python train.py --n_layer=17 --d_model=128 --n_head=2 --n_kv_head=2 --head_dim=64 --d_mlp=640 --vocab_size=8192 --activation="squared_relu" --norm="rmsnorm" --norm_place="pre" --norm_eps=1e-05 --positions="rope" --rope_base=1020.0 --rope_fraction=0.5 --qk_norm=true --attn_scale=0.2 --bias="none" --tie_embeddings=true --parallel_block=false --extras=["some layers without attention", "local attention windows", "gated attention", "capped logits"] --init="normal" --init_std_qkv=0.0973 --init_std_o=0.0167 --init_std_up=0.0973 --init_std_down=0.00746 --optimizer="muon" --lr=0.0147 --lr_mult_down=3.0 --beta1=0.9 --lr_head=0.0153 --warmup_steps=92 --schedule="wsd" --decay_fraction=0.857 --decay_shape="linear" --final_lr_fraction=0.0 --batch_tokens=[16384, 32768, 49152] --seq_len=2048 --doc_mask=true --train_tokens=286100000 --steps=9134 --dataset="wikipedia_en"
Each number is 500 + 25 x the weight over its row's rms, rounded and kept within 0 to 999. Layers, rows and columns count from 0. Numbers have three digits each. The size before them is the row's rms in percent of the matrix's.

# layer 9 MLP down (transposed), 640x128, rms 0.416, rows 178-232, columns 0-127
107:504525488498505498480467465517474496477513458515533520520548485501532550474476499489489521507520512499525502528563511478534480476483481493505480520469524507475518473555524490439520509483479494541513522524512492472479480495484476534489479470463475510540498498519517489505450540496549482514488506460495459523528478558477505491448473536506481489503523506493465514509483469521536511521526
116:497500509563507496485443447486480473496520511538476454437508480522488533477485516484503492492501490481523458523532532504531511461502485442514492541470512521494473505472490487518490514455508484503499509508477462484525487505533479552503525469464515473533469508486488476475472470512463470468540521466511530515505531522515493549501520524471495519515514485492489549492536499500502518493524
105:519508476472516459488503503443519478511470493523442502504468513481493485547436467497521472490499544473479500522496463462485525520494483530492455519498482518498485505536492451469508517492464510542483498526503492520490511510510516499506502515534542527483495538520523486493476450475506512448498543543491473466464489547494529483520531484522506500509517492507517462559492511518490520480528
095:528526512501502510499550492523571522488478444476495470507526482520484489529530505477524530544519493502501507458490477479469493527495493472496498473498496540515466540510460487496495475514534481460499506480503514485541490462512485465524507490470541490504542549532530515500435462471522526478508471524475468461515534531448504469505508477517465487490532484509527498482513492508491488490515
084:490503485513473454515525516480482511522515481509520514478507526513477518465552471474556499498499508564540475510478510422475478525468489492535463476521480502524503523505522529475503535510515520466515547531528538475532480502486487484522518516478538507517502514533480514472523499520516494462480475468543488491506481527504493494489479495478518527469479508524525443477489543526514487468531
094:505521523510454505472494478493524478458477545509482527493502491525506480514501462446497539476515494518494521515447519526525482548496507519526525535472501458465490503508517493499495552501483457546514516498502526474494461483490525556473466515507531477513494530501479514500479543497465524487500507538502506487554530484464498476478520551499479502491534480477528478470476446502472516485515
113:507519521524461485444466493488533491505534481501509522536418516460474529482487471504515475500527504449510548526538481523497484448494515542443491491468519484510473492509487488532528531459507482540506505489545549495476480526515516502494497481506515509477507501499494499518519493469498513520533508485450510447504508503494493454513534462497500463505506523521493519475527498534482523481512
100:507527526468535499482537454542475492474496492518509529429524467487452458490485523499504490463486511516533525472473517484504492454530499491499508494474451523499466495502460455487509493468506528507507492502510515508495531519493522537491507504507494487527528473442527478491490487553501472475452500477505480493508495474477477492471507517491510520462452492514514472497511486521549549511443
084:478533486547560498476520516491569490511457515543508485512512527490506515531524478512494506460477511520529538475465528497544498515551519535491543488530490495530498461488494511490494490498502536488501493513501507501509475494486510503543488477509512526469478465469509466445457501440489477487477466465485521484508501524521493534529475465521534514472497510487469480504515516469458518497537
125:562467465466496496489494511482475484486506554488535504516504480513516501474505477520542547478473493495489466459533501500445459512507484471525497512520486492518507439480519486516532524498508459505517503500509516486494526529505519479530484546522469498509515549485458494487504475555499499553443492479462516522497489518512525478533511533524528497491501515498496495512489498448521502485562
113:513497471482520483526482515523464538526501551506559493481481515521530466489482502496453491481523481527481451499517513489494474485477513521498493475512464498515462518518520508535547458503489494476482520523533455478492526515528524508509526482518508496480461439530462487476494514450525509478485511512502454507476516516484489519506485457487498503524526527539539504486515514541436525542512
120:509461475467510464517458528511496498545529472494520518486518508489521514483546468517521512512510557526501572535481520475475521525465507483528512470527485503476471512510509511533519497521484498464483502506483501512518522543490497472470533509535507528518525500503480486524486456538490477520520491513496474472432503491504509526528463513526456451493477527530522527486508448513525495535506
106:495514477474533527457505472500532535514513476479464526519512523504497564527477526505453517511478509486528506530551460520504508487476502510492477523482509495548531497471512516487508483507529500541455512489494496515520542499460481533473491507478532526509486501532523488501516502475485522576498486531493508491474476480497484476453462455517484508507502508495554503489485483550528497520437
104:490514434504527498497497495497487522493473536517489507514505499505470503456477485504549499500467502500497503530497464521512516502443432473492507517518469454522518477503454461488519475482520469494507521491496502488499487544469530495498489525501522498514470479496507491530502549501471491508497452465515515535524511528518463539473514505521474479486473489505490502500551485543410527487539
091:465476505501477489478480508496506469526483503489507558476503451477495444520535506523525460496465520493487482466480485514511534507509511497493533504506479519495453495519542518499489518522480483521476462519531541511469556533518525503540471505529424525489469499489487518456493504510482496504523495488540483515523484495557472493441483492470498530500474469463495513522515492546498531496510
102:480486520501493538507496474532520529470535496518486494497499505511455488541495482479515478508523459506479500474481507516486522499531484517469473498561479520487484497479529468555495469514518502537464549531471549500522559456530521506475504483491457448506496469480520479520494502493520495503476506490506510486479508519505541514523545524513494520535537514551513546459481486546539496502504
088:507488498515511530456496450502579496488500493449491479485489457530451477475505538488522492511478518481515485526491482539504456484492479492512538499517479522522478527498503514509479486496506469515478509513526505478478507482529486480561470472459506523511493523469483445516504540482494568551497514483476519489524487532497507496500512510478490482489474535504497502457527468518540547465505
095:511500504512510500531520483482443478464510479469499502458509465527494486520491526496522562433514483517489508492497535510503489473510496483506485503475514500520513513480475521467503508488462491500495534513548522470497516493468511485478557457480482477498461484490505495515483482522450478516492538466489506457511467455462470502479533520520473521553519475481511467497493448521563476501484
092:507502488517487540535526486516500500533495516476507540467492486528543506521509501501453499474527495518490502495527541479537480502517532535506513508445506525473508477509500517481487486452510539464506519478492515532525528561477499449453503494482450453472494536467510507462553504526525506521490540494490494477492493535492540467476548483484486493551496500489519505490506509461460530505494
097:483493443499531481486511505450521482542508470510503531502482525484466493495486497505487528505475474529562508460496475480471493447540488488496509509533487486484511516546501507524505493462502537488501457513502482454478470498530518472477481485499520487476525519505511445553459475486515515486512525501526499473539471501480433456453523525507485476516509563513506508509512508492524496491483
079:482562472515500484501481516466519483505516507523541521475493481526516437513503496489523530514495466521508526478530498493500511541512538508494539513505513454462472504470512478500525500520508489511482493473522491504501480475511470559531501521537525490461538472514538520475519534490492498517500546506471532460528467510523494505516508555517470456467505510519498500476451555514552509481509
103:534540476478468437475481488456453541510502512461504516523463502468484541518487495522535510452511567500498514490493534505469506488535499530472497488512530497507473516485498493485505499469511536431509477473563503489529508487509504494529516481505472509459508494494481459475529485492480523496525514528522469449523473514525482516488511467519457501519559497516491507497490494487486513487490
131:560491499421486491487503536487502515469532480455488479500486496519490538512499489516488496461534544539485510456478492511510477484510497478474504471507516509508488488455497468500505510497465463452507564497533520526501564483471485499510535523531449515497482508519511496456465518524506500499488480503493495520494482498538478534469479516481503552519492469519518519500511464514495459537478
100:546530461469540548533468519461483509487495471497503508483452525552503465510510521531454477509509456477473533483513486494510532503528517507448496515472500507497520508532535495464502485531492524478539458466504486465491486490525518497460482498503458476458474493497489507503503498548522507509456496474525532492480491559535514450497511477516470493536471478490502504501503517494477467483499
094:520476497456550541462553531500507478521496486453479490462528500514472491490488500544517510476501471497469550481516463521517501492480509474525520497522481513508506493486482536529529538498471479459490507518541478521489486520506539471474533479505483503487503475523494545494530497462469478470564510535525497518535454538512488523524526490483489496526501509526447461499506490457492487495521
088:435517482457517500502530501473490516511506520516535464547478494505450524502500542482498472487455501500489541452537490457513517512517551511506507498486506515490474521482530511479543472510477473493504421507473534475527479522485490494524511544496484536506537539456460513503501479496487491494523519515496509463525528487504508487514538494528496469508519453487488509512505518468448501482515
123:523485463459501497490538483498518504490555483500509486512539453529523520462503528520527451453469493485465571565501511491490487512478556517504546462489504482496487517474481548523495520482474481524518516500522524490495489496504513506502514518456505522495479498500534504514486535556492490488471506499537536471512550509492506501494474526498487511477478478451468486541518503515480497484468
088:503543480487483504513479509487523491449528493510495548486486525481498488474522523517530474572478499515496476551482493488505515500477536496522470481487432519495491485510474479535502521516500518496500496501466512479534451487538506485517551498447510471512487513460530500536513526460506507479490528513560526479494505478524522541511530507508482463540479521498515511520474490492467475450535
101:515500449506487486518522512474501509510496500453506509544500502516553471538494536489523532449474524493451506474525487463485464506465539530521476496574497467517480489500513458474485473482485483478474458492508470502492511493465470458458499438488512520504473472525492517483478468492473548519478520512469474500526483501516483501476527502502484513498504494509507493470472484542455485470502
116:462492492523513487507462498535513509487509499497508513479489466498515557503507503542487470478482526476497510526510496456527522482496489505494521508490583488503543541484509481483497482492506527504508533462543473512446471496492500544481541489497511487497465475546455515501486505526503464531483510478519531485518477506479481490476478547492508506489474508536509434485474446551546500489482
090:478497500520565494491510482518508509518511510504541481504478462499491561493535505534532503482511514481498493461527516543510488438507563506507489496548496503510511545476553520495466510552487536490467502468507461462477563449494532526524505516517487478486512493493510507494483488481523497498477487466553505494513503482508480517447494511494503541495503514517488527482463507489451504480507
095:530517479498575501503507476480506518490483487496504518494492526534510511509599532488551552544495514508435487459498465479498523505541477505513488488505491476512485512497517524503471524508533528517521496516534492537515518503519474513454480484544523508489536487503502496494497538527519524516477452511493483495544462511494511531507523498500527511471461507520504478480449483516520475516511
080:530460473488466504544503475472485488509501456492529501521507512542503507521476531496538477515521451469505518494506521536510527525516464513508474547540466514468418512536516509458509530506533527517514489503475495489479506482492533499510510505515481505514540510485461483503524458499515467462529501528515513467476495463528502475490536473515492486558497506508462499481470528493457509469528
108:461489477523481511464544497511556485503488502483475541490485507485520508474503468527565467464483505504503482513486520485501532516486506486522501558479501500523504480516512497460501489535530488483539515521443493498510489477537504501527503484516517525477492493507524487549485542505463522483508501479480507496423540454465481497487541496486481499456554497509512518547513491527458484526498
093:491489513538460468498468528476515515519513503479522484515522495500528472465499445492525543498545479480522507541490466527505490531489482506510524518517547487489486520473519512493474490481547532547522475515556522478491452515529527470482535468498548492510487502488477503463499497515514544524485489551494518492476489477484496512507545493498515512501494499493531493564504470478428498482469
082:497506504511521506456447522490488472459549565504484531506541515465516482475503516518511487472450504510487490494481537524480473523517500526522507528485487506514507532517508498471499523504488479505457534507456476493473511528521466505491516540522496478539491468471534463528543491512523485512514479493505497474482554500498551523457557504481498501499523496508432474486451495501522490490505
098:523507488455483527491535466512489519467500477544508480453472511529509533492521505497510487500508509465514512464521543509489487454578482461495538488478492510464486516513481447439467524501496500507524476533493478534473516494544498521456519529494503495485472474487492494505532481484475503497509504481455477507488547517515501490488500492538498491489533508506451565521469534512506469502522
100:545525487531509481543496492522487488506512488524500478492485503484539540499484482472465498479465499479458457493554524504504501444505485503486474518548478504508482462517492497493500465529478495566510471503547475484493494531552546513495482497534483541541489475502520501493511458497534494549488507517523485503493508551485497504455497485468475525451538512519494533483548487508482487488489
111:443522486477508470531503482510511476526478511476539477501503491461524480544465509505479435498491527489512543518481516465575495530517486525511528484486535482474484506480502497476505496537470486472486507522545461496472564504469506524469457499489465469477517462508527493483511514513478512498490449477486498506471495548503461533472479489491471495493494494476515469487539482496482501489467
094:470504535530476483516471489531520536512539475480444488498506514508462470516473521558460530535490492453470475536484523500519477488484526502546458509475464493463488513505515493492498518510485512505499500496511512469494478509475463479470479506506482461529465479538475518475541470536485525493479522529506516425461462491504516485511509513488528476482504503477459554525488516474493495487486
092:509532507468516506500497524496512451567493525501544531504509535478488495486530513540458460454512484518523530461482532452501503501513526509477471473497476535502504462523473485449547567488493496460514480460493507517483504508520539488500469538513455515473511480475492515515488488540481515486493526482498513508456469507500495524481516471525505512520506522443481497464519505517493472502517
090:501467502475542505534521513505473503489503519500488520488538526518493509482444501483535495473482499505460535512544526499471489491472492472499504460497459510503472514434491476479514480508545462504513527487489505527501523490512464477509514504503475506530495484497481464476517484552456491493478495500534523473470518522540543567489432482502484507520478450517534527510456475529504491494477
087:488536472502494495498521529523483481464499530473485500527490490503538514473549497528528490474545525481484503487502485492507477516503488509511517454544514508463500537501472504473462480593521541519480496491463482481507514477466513528473428454517469495550493537497529486528516519509469473493499483530512499509518503547539505514529509512476503538470484483522475522517489500473499482488472
108:499504449469505524532481503506458544522456520472488554534511499509528533470525502503504478496506556531506500512484482507477464504559468496507490491493482457544491556470500518470513494522483511471518532491514470492488507501515477490503496530519482484578474527514502489464537497532495487512502495548504523491479492517519541493504500485528508478499485505518513530455442471445509500502496
090:457454500491477495494490534531511512525492494527500487525521470510532508467479484534527516491480499527504555542500488463499528498531518482485506553469526535485495465467466469499503522534505533483500473457518527512455546476481544495443475536481503469533516506478498466495464455514521483463504497511515548493543511500467508501521487502531521492535526526482486480516544484484495489484489
094:497460482511516519490481534517538498555494489510461541520515481551475493515488448518492494512531526502462499497520527499515498470470482469486524499540448505514429502479508480518501537476508497477488499499521537459506509464525510530498481476509524491485499538542516506498526543481485452481513480546476526505465476492523491495538465529458515491508493491480534496507449482514483453501471
114:471488503490514440522487527500526479500484466467499485546503538498535500457536484495510516497478494466501485438510548490512531527482520474522494502496488477477541524515511521506468514480470500479480546490517539495480495480509477479508526553483534533478504530511485469452560503475498459502515501487519468513518485447555486477497465487487483525502508508552481544508465503498526493493499
107:538481510513465497504504482511517449502499471502493513487468513481466522489548525474553508522523476498528496480533483496497503527539506518524523470532510508544470512516505479513430509465483540522514484519504509509507520469486465490518498491464489551517527531539524493475516511487549515539459470484492516488552506475512479561482486504471491511468482503521504489524488533521457557496490
128:481497485482507499514524478523476545486488475493483449518509523475502540502492517539534486507473484489505504552480467481506453500465472499529464453430502522461503495489498455475482562492484477519487494473506485490515505485499533528526528538477547455526544495487464493498543505471485514482485489488500476515535496512526489505548479485454483507480487498471494514488460483529524527523526
124:502496488504483473521497456511499511480470505500532506442497539490481476496480484490511477505483547528533495470449518500507469494537529456525508528459552418511459499471502509474471525483480502471487486494567519504515517498483483496545511499458520528515490521503488499459514479470507524526451515493520496483496474472515504506515469520484521509462459499494541491527487503487559498493504
102:532529509500465503527508509524490516533516515524506505524471481510453471490539524505501482482495556488481536468499494501509443502517495501499518478483517504513533459525512500467507500506503512510488518491440475463494527483511499522486504529481484481456481474541500537522509511490504496510529494529444514575508483461521487495475520506487513486536500515501505539422431495544484492529489
099:549509463528493508489486488511550507494520520547480530479504477481506527529532518521482509467527501480514504478521515461435480519504492484476462461441503462491499510497504476467476464491470483543506519517562502513512517488448508489482480465488519519555566523484487519483526506515483513503521475525487525493473504448467506522490505510555516502477496474489488494535482518506502522488525
093:515551502505506514486455498519519523507516568526497512457528512486535567545538468495501529487531571511506498502497517507488514510499482544517533508483493497478542508470473482486479515491488515478478527500468460499490491514506470536461464533487498528497520529512476446461504497491507494504482504509532509449488536499541525467496515507498533522492458524502488526507481526520493458526481
097:449465516545464475513481517495512484512488520461505477499540533526515536488493567529479503510484491464513461479485491444523484515543480481493492494489490464502471511515544575465483461473531493519510497489483519512509477467517525524473499516500488458552500522454510471523517488475537472502469513492492486510497509468487515497502474481526463483501505482481522484458481482477537498488533
092:487528493482525495520514489495511493429499499495468483502538520454486492497483540466540493491484458536521501488482495488502537497513512474543512507554516491483451542506484473504522497538501471506523516504445548491535484495489501500519526514502463479518512513521509517498506454544459523502492511524504499521500532473438523478496492532482465512504513517484529454473471477531530435511506
# layer 9 MLP up, 640x128, rms 0.309, rows 179-232, columns 0-127
133:487471458528452472488488484518529504489456487532494458458481551455483494438506536509465529477519520533497492496481514495520487511518502443497516502483546514446521504481499470498478487488515456469520474485507500524527506507495461500501497481442523476493482478484475481461537501460489520486480518493493531508515500498502482505492540513502531468501551506477540512475513466464505530460500
095:459448484532481559517482459496477527536511500472486515490442540479501489532514539498515474464484547512519518494560502507518513520477484493517500499485480458515509477487457486516451505491564498495526522499500531485526541501512490496512468542484512490486483515508491511493524511494510508512522492470522506466488501477492561466502499484515479493486506496482497560581506529493515514515495
092:541497514491527473443524480508505517507532508531492545508456459481460502459472484554431496507515522497541472520512493472479496456534524526476495543511487493478520500494480543528467486490486496450492499503484466504532494492516496492523511455483484470475534496449503487517491492472519473536532532491538498515523504484546485515520511518531491473525500504502495513521543489521467539490500
090:568517517501499461493518463532495528510505477496500490497503473461484499526478503499544479525470544528509489518496492494506477484464517482496521467482487440477455479510544475515557527506538519440488474513498488473521498520501521503503552503481497524471498456481519495449492515497468524441500500513509513514514504546508481523506494527534469470475468473479507483454539489513517519518513
095:523502450513464504472508527498464500517494469463531498518442497525530506490457483512483504541537511470479498510484499476497493491449486504461459470503500517536549483461503498503537485474454525510487469499539484496479518517510498571490482459471515510510531491487507471480476522502484526484500472462496485492466527521484511465489482469491509461509478510533424496551498521489495497515498
124:487458516538481506470473464464519459522460459503516496511495518538509484576504488477476489550529494474488510484493485430527476518497459495485488458520547513504501485464554497473523543486528482500525518523459524526531509531487516511512510513489523465534540501499489517480490513493521490477509509468490501518529496508494508492472469505486489526513453487458468485505514511488479496556487
096:507495496525464525467542538486521520492494457548506514481470493494505519474507527453473516473528533476530521482513467528500417539539485548517514510488502502476541483506520495543503509505527509535530472539495463477488515530489495487476470515480532536506475485502500483509502509499538491510512487538498477487493506500481507503536476459492465501457504510534429500509479495476482512475540
093:519512511501510471484505511455462517489491569491493505528499497471488417489476505493506549476493468480514468514490445492495487516461510479535534494484495509509521474472506499465511524461496458452479525525486477439515489511478545511526506494510507516534507528485489464537482519536491493526554517477495545487508496478510511494512485475492522487472544480556482511495492503489512485512459
121:551481508522514435500506486493510477515511537473510474530495502513508498525475510517499490518519535475462547505428512487474490484481508535499486455504558491503514464494494491507510512521476472509536470503486517499474506447512513480462466468505483537470495491533472502511493514561548489518500522490501459508476521518503491455494470515504492443534493527530470488510496491502512555467522
110:526507494525489532500525498461491519559476541457485480479497494454470458490513564527493470473533477446433503504464500484507457491493525474507525499514462531489502492502514510528463489524484454484497523510475502498486477520470511504515520483515540513465473512497503453519504504518527494499513491531536485441522521527498439490494489551508507503505474498504501514532528528483478507505485
116:478467507510503492452468484487502495485506495530518467525479521494474445443496491499477518509495509477501503535499491538506482509480488495466512531481462466488503510502512498517485509476484512483499514478492484535495456538493469486482467463500524500452498494492487512525460463487465497489505504477547509488476514545537516504447565442527453465524494521528513500564505458486488490481461
110:529512521538494487519469504499495517508498543517456473490482516462531491513496530499507462452495547517504480472485509521528521437538495487506492525487539530486517487481478477541517526451476525476535495510520492498490478552544501481532468478492526478501502458472512495494470475511528515480495528500482462467516511529514528464477549472509500515494460525497551532488485523454499535478505
108:496524561531519468480454487475517526490499514507502537508532491518532474487481458500506473514533509493488500501487542465483442484494507502481486546496503512493522531512502486490491515524502542542497499488488488486557502479533542487521489480513499523452533501480545526509487495513550518508533467523518509484485486557552496510491490526489530536469494526483527521518501465446469487534540
084:535496501454554490476525500557485476540549482494503481489457512570492499480496484486480497466504532506507522500503502523564527547517461533470503471512539505484492516490511537493482479486474497477534469484519504529496490499491476503526503529500501463547502553534504456496501485486488526486508510522471479512509517509507505517490490505496502512498512479532496486500460521449477505547429
102:512472479512513528527484486523452524512489466508507475536480503523507493529478477529537492539470527476497465528481490521488501470532491521450478464493475477483509505482531501480473507503509531520442487507460521490483472507535531535459483498471464508482467475475447483462501486516508467483508491509520488549517522513521471493512468518524525518472501567488549502511497452512467530497470
092:469490488519506497544492466534545471472480488510513486488452516522448476544477492485537475527548485542491555545464466446567473516480517495490524486490506460505509480517522495503501481486481492514530502486497481516507472504475514489468505501511512489524507487529527494494462529495516562518485493539483481519531505500517506522491495466500506450497501493513496518539503551553503491526522
091:512497509490493521493520512446541532520507547522487487511453518480490487480504491520510473524533488500501510458491487525468536517510462510522496486527489491500504524449501499520495540493500503545497501526487477508516477499479441516516520549495507531533495522504478521490519532472487489418524428530495488487540538515494520496487536490509544510523483477532514527542518503479478452466486
093:483526514499515476461497482498493480510506535500445506524511507468514497538485485502489513510489511530497480490488491529510496476483443432483476500483512491518548539500519472463473536530448447536494514479514531467508490488506472471545530544486535545530522465514506491519506501513503492536518462501477458512508511485529450500546498481512524475482514470504514516485490540538510464468507
096:497481571500473508506466446493483483460491489470454487492492481504512493521482455508491480525483513497495532511471536516483511503488527467519483491475501492512513524492519466475509505518495476526520495510495453477466495446507494449508492512479490497454493493473487510471507500519494427528495510491542522518538459498483511494506507511449490527511480505517423501490500481455476504513575
081:565516478509553552485482476466473508476496504451503467505526538452486486506492482504504479514496490503511473536490465511511469482474510531509506509508520453471524526493474509521515498519490511527545494521457480516498513469491505511515495436523489468490539565516525439478518461503499493508499493477531526512516532510499523456512531495486518537503496481509492450529487460491494497511535
094:421450511583476563523473484474525512512472459554502500489510492497513462553474479478491466509475536509493493507539508497516504464476498491534469501523510513518484528528493488524494504525521501518494474489481497505480493521470480472501483485474524490474495499467489512532482553500517485491491475472524496497529514479516500507538455547512517497479462481501474497482500483497524517520552
120:509496528503535498436470521541494531504545538494508475496476491469494480552499471499480489458549526534496481494512518508472488543489519497457530485561493501514521518495490493468485468502455485495505529502525502544526538502488458516510474546497493480495547490512511547495492522479501527514495463456460476502492502515494531483515492481479523488492505491522486522505544528470505538511439
093:491482473534452498480465527512515497506462519514512491514493478486476541477503469451497462504560532492489452509483522517476529518498459465519502505492457503499457526501496487531497537548516537503494448494480491504528510529539510489514486495477473517512496495489472530493482454488524505542472512527497492507510497498527510549518533511505517461495502543470475463511534512542553480515455
092:492472500557497491503473493485481507529483483486499495496517485476547506468527480482495472546512522504447485537537530457497477480519466551473473500494527532499484457486502513505497537509480466504529484469500459497450475517496474480540501531493521483489498555490504485529492489580494475488484516558447522505484540500481497475488505520478546512501487483525491506476474501499498540516492
092:536489476501472470496533502487474506450475491504476462474465532490528540467504509525443496496473480455513511487489501518518505537511537520492470475492511512530511486497476518504499500483478474493481475548520505544499462438451513498532499505492544514522524511481543476497446491510507531505521468498494502474444445488521533481505527495468478466471502493486485491545505515452515478500500
116:441511516543433527478504525491490478489500537526503523529515493522484523483485537489496463501541513480502479514464495480520511498497462504464480484485488533474531557515496499475457540488514514497524500519478492454530494484536496510566497536495523507520474481528549523526546529494541478520482512492509520499485492525525513439503481521499502461502516533487526498496535519525501512459509
093:471551477489473497509492538505489470491544457494528469474517510503460518532485527498459527524542525504519510517470516500484506491500498497484492507487555527494525509515484455498514551524504521437518494499520476501470490500525548537536462551501502517509505519522466484528565483478470558522520498479528492489480505493516461497458473457478523504483496498485472494477525530528506501490513
102:465500482528510510499515480500521514523473518499491552495521478500476477539511472489522515531503510480459513471503505514550550517496491459504482529493510473478502528492468473477477536497480524512485479489512496512528531486513468531476545508484538568544551503488455551574462505494500532507484482485497452529527523488519512479480488525457536506465493525480490509483531505486494493501501
123:488512519553467500465495527461508488513511513483527477485459479510504545479505438475456455487535502473485496524486494473486525523490489526487518468501548520532515482520458520484499489488503477458534478519500467496482463491501507541508532471511485492514527520468518492481511471501461473465481501476477465503507504441532526485516471499558495455500518471466503476494499541507544520514481
081:511474502507507459486501581524494485481509487473476457499471519487507473495481518543528478512532502503496488476468512508523518513437460485486497494478483472488506479509489531537525509517506501549547521531510509526486504502469458491501482514497473494522564544493478458499519511512530520448544525503474532475502475490485479496497547486531447513502488533534499520551492503505532503500489
096:447465481497506507574493498478476501531496481527524460517532527488512503547504469480468469505504513516483476540490487473520510511522449507493487521511493512513492514506497556480511440486512519488477503521518506505504462465492466508505497478523512506475524467452527466484485478524504533517450553499485527501446524469518520471526514538454486499494491493515519515557525499527497483528493
082:521495493502492487461488511494543508466461497523465472501436506441514526542502431527506501493511481498506480513524463525546452500500494470477498479504505468522563506491498493481479506498445516476479540530532519507503490483570462512506511483483481482513501543519526488517508504541492550508476484500497475516509512487493456494483479460530504459468496477523498506495519476532490510506503
103:502501523467497476481505514535478558508529510522514529450507525477505476538514516468500482510517523488521527466517547516481514504535478442505482524439521490508489467502515487497497481518483503428515533459486510550475495498480531543515504540484522447486501496492484509551507550497483510475463511492465480515495493496502493495469488542499520473500485482514517516494549520464544522504501
099:492519516513531520486519499509473504506514487492517443544497498497505499491524519514515550504490549504510468491494428454522537526504511515495489494467483495501519541519448527517555486449525514492508462500485502479547480501514504528509502530523492468501491496478513486522464474466499469481521495463485513526502536506482507476483550498461483509533461541490495536517505470552505517544550
086:523497478510519525510465506466491529485511508499508506486467511478544495491475475550422459521482513499517533516527529513482464517477442468535527538499476521492492496502446535478530518510505516504505511517501520488500478495529477525475472488450515510478520511534539507470469501448466507471495513534533488528534523509488527511500467513489534485514509459510459469535496464529507480496528
101:508482510527495490495496542515472504529509503463515473480505528505513469462482444482516513531480505506495478477449499523519529514502539502526498512489492475488512546496495443509560507528549511561537480496499487537516477483500520534475472498496474466518517553479465558514518504495493475457494500536515516521499471467485458544525500480538474491526473497543490514499504482477476527505486
099:495502490464471494494500494501487504488516506494470493486461506492501457478492463508454472528461497494447491502532502518444494469496476478527527507487504455528500494482470509562546474514468496542544465507472489476535509498505511498517466492553466529533453519464526523553517523500549518516458550477508498496507487521531511489499507491513472448512491502458492504499488523492493479518528
102:507470503506539495529461477506462543459482501505511502485447481515502499498501520478478551476537486488548531538535492534449500481501505457503492498460504521499538477522481486504498481497522544519577490508462555524483503508490483541521510515492506535517477492468474499536508515503521468531511527461513483497461516490490512469532509493560475526480517523535508500502494525505507500511536
099:500471524514498478476511469512510516495479513502475477475497491530520471500512496496493530509518510496485516518425461491530509543519449480501494463500532509529542498428501523526554512537485536490495489541494439507433471516509515478505484493516540471527464481522496481461517514489498484476522446479487532508506510510485486521480471487478505499509489486479493534495508458478448515529494
090:494481515566488493507489514540528514486503477468481514459504519478500511517547496473552482466526478447475478491509518523496470484459537478512540528495497482530475507502489547533462495474473546498519461516490536524489487529488479494545503467473520495507478533513488486549533505507523520512531506494546516477527505514476537460511524501477455509492520487534501534482512487481473523494544
082:521477488521502492498472506506521542518522498508504519524516540489502486493499472469497467546508494403530492481474495495488460489489500477515486476538509521493477479501500486493516501543527497475450477519444492502501483499525479466496488523506490493517475500498528548497520472505480526478470496496552502533463489509540517508526479487494515533498512448488448529532462508505433534535469
095:486507513525524517451493487496491511517490460509498499461464493508500488505477466496494488517510510528440515539545502486533472482510535542449463497485511499533484485536462501540515528521491501480502470492463519528510529515511513583468493462496493501534517496478461499518518479499504499537498515510491516492480526495505542500456489556499517500523561502494519527517502523543541517545495
096:471498527499507451481487540479511465503526487550487499516471490520472474530531495499492484513519493484476509491460489489453508541483512450500509470481519512509502474517503487494451477460567478465496512508511477509548544482495496510515462483508482526497459532497516468490480524483552502515468511509452478493500510494517472508544484482501506538517508529498533470532502425525538517504526
098:487521514486517489493479477513481503501477494524485498467492507477502542517481511435524513458471522505524442518519489499478493508489490494541459497466473489538537525479510510535482522490461532500476519467470512496514503503506529494499462512458525479474490450487518445505501564507532479469474437487456491530483522492498532456475485500543493496477523558500473493513482518501485483507475
093:527511499512511496491497448502529520479500489504499484543496497529481527504520498478516466502476490522532537522546505479530489525467573481511525501485529515501491500534512435478493468481511525456500522523479508483508503500484497508550502455491445485465494508447510461503508490490514520459523493497519547459505495499496501498467521479484492530481565479526498537560509549501505502514529
118:468473483515495504440457535568485541503480442543486524528533513506523475531525506490520477528497491485474495543523490517484508508468545529546470517470554498455502519521483471487518491466480524522485493503526463527522501515453471524521521483465471504489527484501513476499488503525496525531510495483535536505465499507490493480478523483537497490511541484510514481511512499534517470490463
118:497530490532525497477513509512489524505512500506499542460491517511505499456446508496470484477537562508459493491514469496471547483501554503500481489479500497460509514469496500508526485503506515505474524505510491485524450480533496462485526486510486482497507530501500495552505491442509519442495525508524503502494519450514475488517496530472417471516531529530444510500520475500516515533465
120:500491522493511513495490534435464470507509556495489469467542473507486539498501519485475468511515444445491510515460500494514529542482501460505531489512496538478517439530496468477522515527501501503491520509506530510509486483514518508528431490489501521452538496516461514502481527481511514531511511509434481514516506485497534489465487485499494510472512472506505517519534539510544528521522
122:505500502521482469505500501493511504490462508522496550474480541492504475516501480461503501524470488490494511500540560513473525496523506546501503459438498503488497513476525548479544480518472474517494492487507535509493483463516517506525507536471545519498491525503534487506513526514523550499542460459516473491531487473494484495488479530516491488475525470503502563532523578529528478481524
089:523496498513506487471493527508524508460470494554437514494497499526547529488497505489491515525525491536491550505509487508480473531476453497509434515467493539472486504472467526449521475495486478484478472509485531534513491483477523490496489524532522502524471550468462507542515493517505493535504478530499451476535504464502487507501459497530500479504510502475559538480484493497468522465502
099:511489531524526467535496506493469502521517498507469536478493511549505525493459471458476487495554502536483492491530479521535533497492516480533481512495510472534481557463501531468462466505480510483492516473484560532508487546536541530506477488494495526548531497505495507512510469505508532479504497469501494555504518536536500470485504508507501491483547543502517476542531476507522466481507
098:513508525514522502487495492465519493473432497536488476495525467492515495501485504479493497466488513509512506536512531485480510501491472484504526559465509464475524466483451486496485512511540470552451482514521512502527486486505514521467475492467528507496488506537502483493555443504459503516476498495524526500550497547519515531462538504479578466477507507508490502529498493515522498497546
099:507512501485466444493492503518475490515500547491505523522524511492526503470480485474434514496492548523545509507529482493488556492519452512473526509478501479503551480506495520481522499513511473500530508512500496479481504450492487519496517537468480492486488461519510499567541486515481517462467465470468476454448508501492560495494464510516522487462490498489511472528517507506473545470492
091:511536526499488497514513474497476524510483464517457485495484481456522510498481503487480484498545504516467478536438500496493496518486525533423513528482522533541536526546525498506524506469461510489482478482504524516494512495504473444499487405471507482511472506486483504482482501503462490503495470516503462473481486497485514491503526526510531463490533444503486494506535476514528527476520